{
  "num_key_value_heads": 1,
  "vocab_size": 8192,
  "positions": "rope",
  "attn_scale": 0.177,
  "init_std_down": 0.0,
  "learning_rate": 0.0074,
  "schedule": "wsd",
  "final_lr_fraction": 0.0,
  "doc_mask": true
}
Each number is 500 + 25 x the weight over its row's rms, rounded and kept within 0 to 999. Layers, rows and columns count from 0. Numbers have three digits each. The size before them is the row's rms in percent of the matrix's.

# layer 6 MLP down, 128x512, rms 0.233, rows 0-127, columns 0-63
101:444479505501501557480504486498510507523471491531526505518533492477503500477506515478510461522467517482537486447554508542510513489506487482439508501528514481444508543515465489503498476502451494
099:476517528483471528540508496513497501510484510487520507466477476486502494484527508489516469462486520501543460463485461527537549573490506521494510520468482451508520501500539506491489515517539523
102:508525506535494515484519505506511522472482514470495477487542497484503509487487471493511515529510505497495497522450472488474466484508467529468515502505460520512535507512493498521513485484500522
098:516499496538481482458512490530532529505448488486475538471473517492526515512515486500503518493471516506518480534503484515499482504456505511500549498502520518470480472523524513518572531506532503
095:453483518523461521528532531505513495481508499510487530474539498515519529518490526498523478481545475530505483516489528526455519515495504519508548480504488491507501478526530491505505489513527523
106:446493492497482548486478540466498473488466524473495506504532520492499482489496511471518466533483522510518451517460517480487570475511484443434476467443517517496502506495530512504466523496532497
102:487501513546481513472507493501515511511484508466532540488492511479529485475512527501523484477560497469536487495548458529481509495503498490557488476510445484501495499485485456498469471540517506
103:482522494487484509508516515537512458479497483482465525493513435487503461511474514497518505504482534504527469488478524509524488535484466489477520520516529523500525511491483484523509488489433518
092:469524492481457485512529525474509528494544492486478507493483454464514502481482515552508499463492491495457488506476498498497459482510508512517527513494515498500549529518502517493493506494481548
118:502493501478516472533515511495512543454504483496499472503501478511466455466499479532479553467461463508458499457510521466510447537498547492477526480496509496491512535488491551486497532475480519
102:521503496499502490532475538479497517452524530495494497501467481496467532454484439530488488526503499531513505483484469521485495509525489521481481503535461501560522457493520522489486506466475478
096:503520498526477528481516472546521498519461508493505506481523504499513455538521546517484464536512501539515527512464570501450482512476480443517506470482520490517540463559490511513481493483538518
100:498450495460445548489503462513487525533498458491485486492494502510488497494489446501489519508491454517487480510486480492516513432480496480509527482476522508502555496519462484514470471478545489
097:486543520507505460530524502497536470500480494493535479529522477490524479492510500504511539493435534521494509486562503515517496470515487483519526483524450494496481518495480492518451487529520486
101:519557510518463477495496488494485497492464481494495518489482495505508496506510524522525517505503508501510499477485492531557507491490488447489507509562431484532511533499495456502508502497475526
100:508451510494468499525512539479481512546466531459518488473449509485528494505507542501523522515544503530512490540522494489478479508513506449487484500484449501519510453491498523489521504499483488
096:520497507484554501527519509499508510507541482482497493476545502515519504504512505516509500523496532522495482474576510527550504522481513514470502478495498508503503498525478569540500513524453459
096:496494483503548491508549517493483498503472533513501436487527476490489541513488491494489480495494485525472490502450543511566500528525532470508496475510477531527492450517486510509484479496519537
100:541549453510480455527497485477507542500486535541522510501520503484494517489482478521489494517531492461476506508481503467534503479527516468516512539504513493479532516474513526510531464487509560
096:480476488523497500521482492533499519462499523521465507530534475510481493487510549514511463493492480519530515571480516487467479509496514507481518499508556526523492520509490488533501516509511492
099:468532468462502498530490496481524505434505448483496459512499479468501534482496554506518514511447503526518484545499522535436470521504514515500494518514522532519532518476476503487474500465471562
104:452523497518502542503474491533538501508474504475462534480525515485517499504526507503503521532488503508507507491511490473515544475462503504521508450506477510494478500527512495541490515505492546
101:505495474498451494517538508494507522498550494514505481483498479531475466504494564451496506497501478475498508524503499506532465541500497508501490517485484527522525498496490517491538511484468515
094:503516517490521450497561493545482501506531484502493478531493498471512504496516438535535467498486480493503478519483480494477516560465477538498493534499503533541518505473478492495505501513507463
104:471507539498530486512516474507477488501512497446484507474460493510487522485464450486519481503490502499496489457480522515506467487495521483497459472501434499530531508450473485484469460488476485
105:507496506526510521500505489493496466482538492492484512501498537522503526471508474491487489484466499544508494551485497511459480509503460513431522501486556512524487511526485513500500518498523522
098:473455480515475519496487488478505483495496510527502498485481463499496515466484478538519492528560485480491482507494465500528528538492492525503495503530520529481452499517561541492512477511558503
096:466479464480533508501527475479501464509503479466473499503518484476506501520490494551513456515507461519506488498516466514473392486492454526450507484491530524504467493522469500484507511493478501
108:501433514509516507514484515513511490534510543486511506529495503504511500498505483469499490533482493463500533524516498511476550517514489457458524525505511487448490538519530495493485511526504485
099:493487512513505533491588486496508511470519505533512488523503464457495474494496522501501471500541435476482534498489481506441517493506510426516490487527529489533533486519499486495492519481491508
109:485505501478508490548491509483481532536515519558497474512457502521496518498495505519501537499472476536509508480502487473529490536488526502518516509501535488540516570479492498497496445489509489
097:507545494513491503489488458524480485496538478506526477510482480479490509487501503522516477457528486492487499453531505497531501545484496480525483510481472518469512482481471511508556517500487496
092:523477512515487506496427490514478561492497460491495474470517497534501479518484502459521500469482505559535495488502516518511481538469535513509510497514515520457503494500480516478513485518484501
105:439488482499508510517535490515508506534545472440551508525532497504532479521461502479524459487530514484506531451512520503502502512479513507502498433516497567501443494508486475499483495508457517
100:488507475457540523482475499492475494489487504495484536523542515489484506516497467499480478502445493499475481494488495539542519505474480534523467523476522487491528494498508514477489515489435493
097:510529533530473501508478528496490504526490548467436562480513497501510502463507482507508545481482481456477498480564507506497511489513551459534510529496511498502526498467495494503438466520479424
098:521509491511498514511517498500515481521482491535514504498454503468507507535530521497510498506479508446536523524519490497459457521504483485461503547492490453528539507473507483538509444497471511
093:501497538511487525508487479525515525532537489508455496490520515502500508476523453488479480459480539486509475525469491476527479497475475437489531507525508446510483513538523492524450504512476530
100:471475515515478525498484537491482466543482505496495522522574477498489516512523550501518519524531512477525509500510493500501537493495500546457488461505455489467498531433514477494522495496539503
099:496530483512508465523473539489512471553512502437502477482496506501499524502456464509501504490486463516480508471497523501563512487500481497505496489475521454487519471530465522482477523505508537
097:462506510496501427487498486495472481488494531476516495518496448536486533481497490525489469482504483506483512442481506508549520527512512512544502486488538523506492523533520485459483491493465504
109:471495514490512503502546501496519497511487500433509535474450529477486470517492474540500500466478501504499503504503539507521496491486485465489492499501560489455515495528457476473536519485516540
099:500459500485458559505497490503518481508485470478547551490519516524519495486511512498514492500529503496538499548494475507490518461489534466560519555519512534492486515494428462517527486542485513
101:489504474497531498512482514492467530483492485513489530501470501476478514485488544524485532504537511533516478529485479479504477490495487480496470528466509524494493553475488534477506471480487481
101:479489481512493527471516467490493513501509504457508484467490535443506532481514508506471461506485494505496531527550465487478533478534502527514531503461509534504507447520563497522499501488556489
102:548514493492517497561481526467482492495485520495488516479505431501483496500510508485500521487463520496483502465471507501514495503493516556500508502520485464493482534470484486463501484468479523
129:467489523523484513475496482499522526530496460470504498539517528492511537512494522453499530491500533469511455515481467523460539497497491459499533509500458519481522539533543506511483506521556500
099:492523497497510484531485509526474493480459509492520488463510512447462488509487496518491484546511486508512480546499455490504478471497511492417525488479518521494482488529513527488528529487506521
103:461446513512549496505462513487525525510520508479515534489501487499472517512488523494510530472488523523538507494499491501485477514491505514493514533465495449502495474468484553476498519479481450
100:500532471483495503517529486491469464483498505574482529495515472456475485466501478512487457530570525504505521534507539455518488459523515544456497520470552509549516484504507526495526513484535456
092:486492529489508558500463502487522521487477496450532509512497503518503492495539468502509543500520475529488526508444510492538485511494514448502486504473508540477517486481508496506514463519488539
097:466492510518457504511495483500478511510485504470496459493519496487454487493459505508497499538511502504497511502475502480493533455551484501505490556493516540469519481549511505490501490480512529
090:503472504480532498503509490488501479522462522497496477496488564519487513486481501448509496512490516525496519505457504456458515513500484478466518531540505509500496522494502503512564502502459459
099:494509501514549498468465504506509483513564470494508523494502495437515564534527499488487502494537470522515471469556474529497497481427497517499541476499474518509467522479472503526498517489500524
108:467513494486522499510503492503460467550508481531538469509472504498470502476452486490512531533479490484461469475534499467494583477538495526496506464474520537460491500517538539503508515472503525
091:543562507481507489518504496501530468482508513494475504473496520476486465503509480519491529518500491476522514545493487492494499544540510448477512490480488483517476479521515492475515484483529504
095:491509475496506479499491454511504520516497477553515512524503496512529521527483500515517558492488465492475503514499426474491492547531548469508467518474487485471475508569467524497485559470477514
103:498517488472532473530542513472484492478511521509529500489482486504478531479498472494498499533475487473559522483486484493445524495514491534530538486512502450469489447540484479487518499467527483
094:475559488504497494500435520517506507487478501528470543477472505527489523502506511497469486471509489475537483449535466518475521504494539474503510531512499432515508517529513483520511510496512538
101:510492479485531475541486500512517479469484521491522475508499495506485503488459464513520508552506482502529480497484515475537445510498487536534511461483462500489497457497504497492487534495454497
101:514511510504490533468552482522504473479520472430554500518535562542517500491520477485513514563529487463520541467526535490498504496495502493454477507489482482477501496499477507519534520516501496
104:492514531530502521488493533519498515497499495481451537476469512490517527543514525526536502484466503524515517523435486542522497489520523526468478518501479468521496533488491488511514451483493503
095:461517475509481527488504504513477474507497480459509490470496484540494492521509497481558498481477513497525534469481479490507501535473548475501513497503489500498511516497493483521469501484480515
106:472470523489485519513513481486479522530519498507492493509551522499528481536500482515493488518555512494512496494491484517484503476486497470452501471473516505526471517475464485504508513523471485
104:500515492509491525509446505513506468493514499485478485465495511484497508512473531530490510521531496500507466483518501485473465449491507525462493508489470485484474516510503511504542536514431531
101:514535496538487498485480499545511497530464499537514516476537513467516492508522512511537491464473520502492499492502485500510491516502536516481521502476492495520506471534486479512493516498533484
096:495499502492465532520474511512506493534489478510526440494510521499494511506473495458484450508518473501463512493533470509490484508451430495470502529487554513531491492535505552505475490505516455
096:499520494514491445457528536526495524514503495517525512541471465510501498519485506499512514508516512510497506487497514502484515443515518509481561488515483511481451499494509509467531511499468526
098:541491498492487508506461548494468533548493513530477527472481504493484479474504541527477514532435499505466519523485489472472516510510515532484526480521482499522441553460489493504433478488541462
106:487483535496485473481502483513487473542498490487490493480536479530496520508495460480524557494435547464478482511481513503548527522483479484431453493525453492479528495532529537486484506516475483
100:476501512488563470513534481503529439491513480509483465492494477492486512482517520507496454501533499548487533509467532492535498501533487496506492521505505487537487514548547533489499501488464500
102:476498513534535474536524480495476501489499501423433483523499533466513514506490526469513532524478490500461532463483531487543490475520506470506486521457500512492489508466528523489464516496500573
090:505488498509486525511511468502565487498513485532498489519542501484474505536494515502521463500465498503493487454514502490495509476489511550463444498450489490518523558497475531496519534484484434
100:511476498481551528481438553491504507497480481492575488505536509514467517479497487544492495502505494529468455516499516475502473503474455486454509516471500540492457492496484578480476477494531524
097:453463476531494488508505529511499504549527486486503515553448480531509506518530497497488549505464535484524514477481590508513518470531553519517558458486475480493530491476510510531487498496464501
100:476510493507494511533541521474539483495501491513498486472507462431511477473512471516504491518531508525516526529517511490497476494531447522473515503465511563534477460500531522534475506465547500
103:479465539522553529504481491515524461486505454504480501492473506489530477510517502495576479469441510545522460537468493477505461501445524514465527502500503534546529491542474486508519521510515497
102:458496491489497492540519525501509484456530509471455491517525520491497502493516453469498473510494464509465468449487538471520517497476502513554468523509463505497523514517491491511483509472473510
090:475517461496561472487538457492490527511535505540487496543493487534499516513508506508480489483501487480454446476505502477549515468501480493528487518525537444532492446500498541500460505490499498
096:503472475498504533513478481484474518473511522510510483493502501519477518505505500537491520461527487510479519540494515508490543515541464492506504514526515492529487499497518502502533525485495484
093:465453498522505471505525482487493532516505467505512514522562461535517525540531477482565496491471479497503484499499511483508443531493542519522473489479493455489506490487451473507509509513467497
100:461508487508498500492515529504490518517498507510522502547490508535500551486534511496490499488528481480521519494531511497480513493525497507459489517516520526482528516535496508530453462486540508
096:537500503478481479475490482492500519526468510506501478501476506526485530478530468476491506478482495523505512472494513518494473524513515475501465497543509520499499514517481517496505503500508480
097:488508484461487489484471522481480543504513492475490484501515516488462521453450493524486520487465488449478520533498512506520481555501505503513482517527505527446460503448499528493500466468494520
102:490458463485459528484532490499473536511486504533508503498494473479529512499513506536491495566514489484492494493537505519515522500513538518499517506552512534497467524475484490514496509480497452
104:490578489510505541469477497511517512529469462446479544504481508509503502516503494449514504477534513535489485486496508487515527486472520459502496493490493509454457473528512518507525557508495533
095:544517488511505515509484490545465506493506502488499496486500489488517517520524518507496482508468480524457578482508518543518477485507484502502545489519462496508523501535510512538522479473508493
101:486532476516473483530467559478500497490476528524507490505516488518465520499508509454478530483510499523508531492476531481537502525524519522505500519475438506492511493499535521490514471494457525
098:492479518474517497498545457509519485513479514501460454516484466524501454484526501442514550518486515529506477458526504474475499520475593512542526464502521502520530490520450446512503489504521438
119:460564522509483492509495514524504514542466507532513489475538515541517472525502509488528531514545472499474463538531516494513504478472545507508460502503496489522507446529532480522476490498546507
095:515552479476489491563578486473521531512527482577506462533529461516510477470520498499510492476502489532492457516510518505476533502487539453506483477470516490517535543490495482507486516483502513
103:478506506510535485529531455494548506487474491526491505504491483522506506516515523530557450451503498537489476508470512534503478471512494504494492474471547501587498441519508478510496515507528518
102:476495481501458491494529496468520470520521531467553510518544481522492493483492516473514505524502479464484508502514476491510552492528517492491520481498493481505437522529474501497509489477461483
092:498489482467479499499521508491494496503437501468465461521529496473508485491452509480508486538478507472472579506499506492463495496477518535407513510512496509464554506493493482486504522488484517
100:535467503512479495486534491519514503481514505518501456496497515526472516502456514516507537526486492467479526522479506523541493493541479558500471482534516487491507519495506530457524499508472489
093:509487479490500512494555480500527475504486500535532501496517517482485504502498483498505511536504470455524539489519502511494494496516522435525521509495459493474524496486490502504502521484483529
100:492524515484510487484490523494468474536506535476487479514487505447488532464468489546480498469495533473479491474498515452503524472532508491525483468454474469517512497436510526453503498515522532
101:523448467483445523470506480497509457498506511523524513510562515508494537498514496440495511506509471488505538509507539536503509471527495525515477468494450549510521523512529513482485478510495492
124:519517473485528509474497537472474541493508471496509500553508450489467537470520491484476515492525506491499489494483505506470519470484484497529479486545403479512518513478511545504508508496500477
102:485503518492479496524459507486530496439513501490515521479500455456522512505490533497504490518501495513476472512463501508498473546517499503488510554505480493527476504458460509503533503518470528
097:512490508530490533491470498501506482508488510487493514528502494501510490515473508459500454570473513510526476499492493495509517475519487532499507537494484457532530506484511440509492488494448481
094:456484494490507491496521483454507498498522474490519478497511505519495475471530523499514489487548502509517467498534452499489509555461512457542522485488533502498531483520473469493475520502527529
100:495489507508471519442478513488515528496528489495466508507527472507495504501534533478485556498533533515528522530495505522470525530508521561556474530514504508473539531531500530500492487493549402
097:496443514493504503516501491501462503484532488527501488524509511521509503482521492500504469493454538514455504521480503501548507544524502486532465496547481526477467506464531518512495496485546552
097:465510541497518489452522502485504504500511509497478475501514475506480519433489512478508471547492517513512470494485543510506554482482521535547509499486456508493537501510555511501498472499469482
103:500514496495509486476508467481515482510527495490468495491473463455504479495483547510493474504544481529492511540460507492449491476503487461536467501473538496489481515474501508484534490486521532
095:501465487456514454487492532508460543494520518512509529497456533511488494486506484484463463493507484472504509511510544499523446474550497493470505478484470500513497461501516490516530523480548500
111:499506498498520522533510511466506464522471532467501478510510466501484538468478518493488481523505499503460490489507517451514565464512493528460515487514506511519471501532481559491514493486483508
105:486560486516516511516483500493496495511541535467519495486505479533506513527550512506481524477491500522521500542502507530496516462529501464561512526491507468514481502503522498482487460471484447
105:476500491471499488495502481514500447476507460462499489522509478465509506506480483549488518491514538481531475510433522477471504496447488513495485498531532451515514501494496516520510503469509486
103:498473508500450530494507511488470500549494502471547513511557499514491486502469504499492437470524475507500561482540496487512534481487485545464508446527465484532461463483493484502494514498565443
096:516512482519505480486523492515496483518490498493501551516467522488511497527546510483514491511435521467519511517467549510476465516523454506469485458532514484504492508464482485519515517484486540
100:524522520507448505497582472519544513558525505516474529473548481515517450521518492472492504490450501512494463480505485504519540481481527511517566509494542492526501507514495471511487449528495522
091:485474518537526542509460514502466475498471511476473499506485520418505493489490516507488533508508510503479491522557504501451484477498513496468531493516523503459520483458483455520503499478514495
105:483497524500494525503538500521492479492469493555522520500476488485514514523540505529540513505539498472521470535474508522443534513481488483503526542519547479498520471449514474508475496526513459
098:519489520529512494510460466532526520437500481487500515495454523512534510533544480519517556540549481546514483495533495532463488535498509523479528482528511470502475521524520476508475506514518524
102:466489489459537494501510520466484481500546550498487477449510531475459508484468513495473456493494478499475501547487487489510485476510503514452477540480524518568490467493500522471507491465520498
095:550484476529516518495532509505519525560549504470469515487479493463499531503478515496507509526481509499495499491493487506582542553522518473504531481496455516471545487488491507517476477496458489
098:479496502483515557501494459517487492510478495466512545469536506518520513489485492519463485481557497493530539533450502528507550549509493457523519472539495497502464461481530479486503539484512488
093:494498467482508528504554532496450531481512512517477527493484497508504509476490488513510518538463484457507498511519487491487474489489532510523468479535485501502517486514501473512493500499518543
099:511480529493486514505474519482506478503468473500506515506498541454478498511486479487493463524549520556500493529519461504514459481509575473501440523508524550526484520503463476476529482490493496
097:539495499525504489488534519487502532458479470473518505495527505519508511521498482501518504466474482507456521522539482513492495483471527502481528470496471515455531430487503519520484521498483516
099:448525508480503498538511489507490542499491555431478510522449486542488512530504466493527513496480463503481481527524513488525498525519470504461476526502502498503486504457501489492501527482514514
099:521513502500438478500476511505495484491482483486486468491497522480496538509472489510536494491483483476479508486493495474496470533502461505496479537478484474518486518501509495480515523511479548
097:514489513517500485475470507532497510502513477504470514493507509498499507487497518517533552494509492465539482465510527498516442487487487489461505511507497491471497475501487535502454491527567488
102:479442488501548543506512439503477495504468508514476482469444505446497477474465527531513497510512473489485525499507501494488528494504504517498515510500577555501451490541483507525495512469520515
096:530497516489467511494478521500489478525491477521520525503515481520488456488506443503505517468500522493482456456527502504516559540484550523558504484481492573479514512498486506512533464479466512
094:472509497535488467502540457515529542516477489531527508533515468473500508528494482518511491470513489482513412482457499475517461443504509497469495510509488497494503498534467480531485466510451485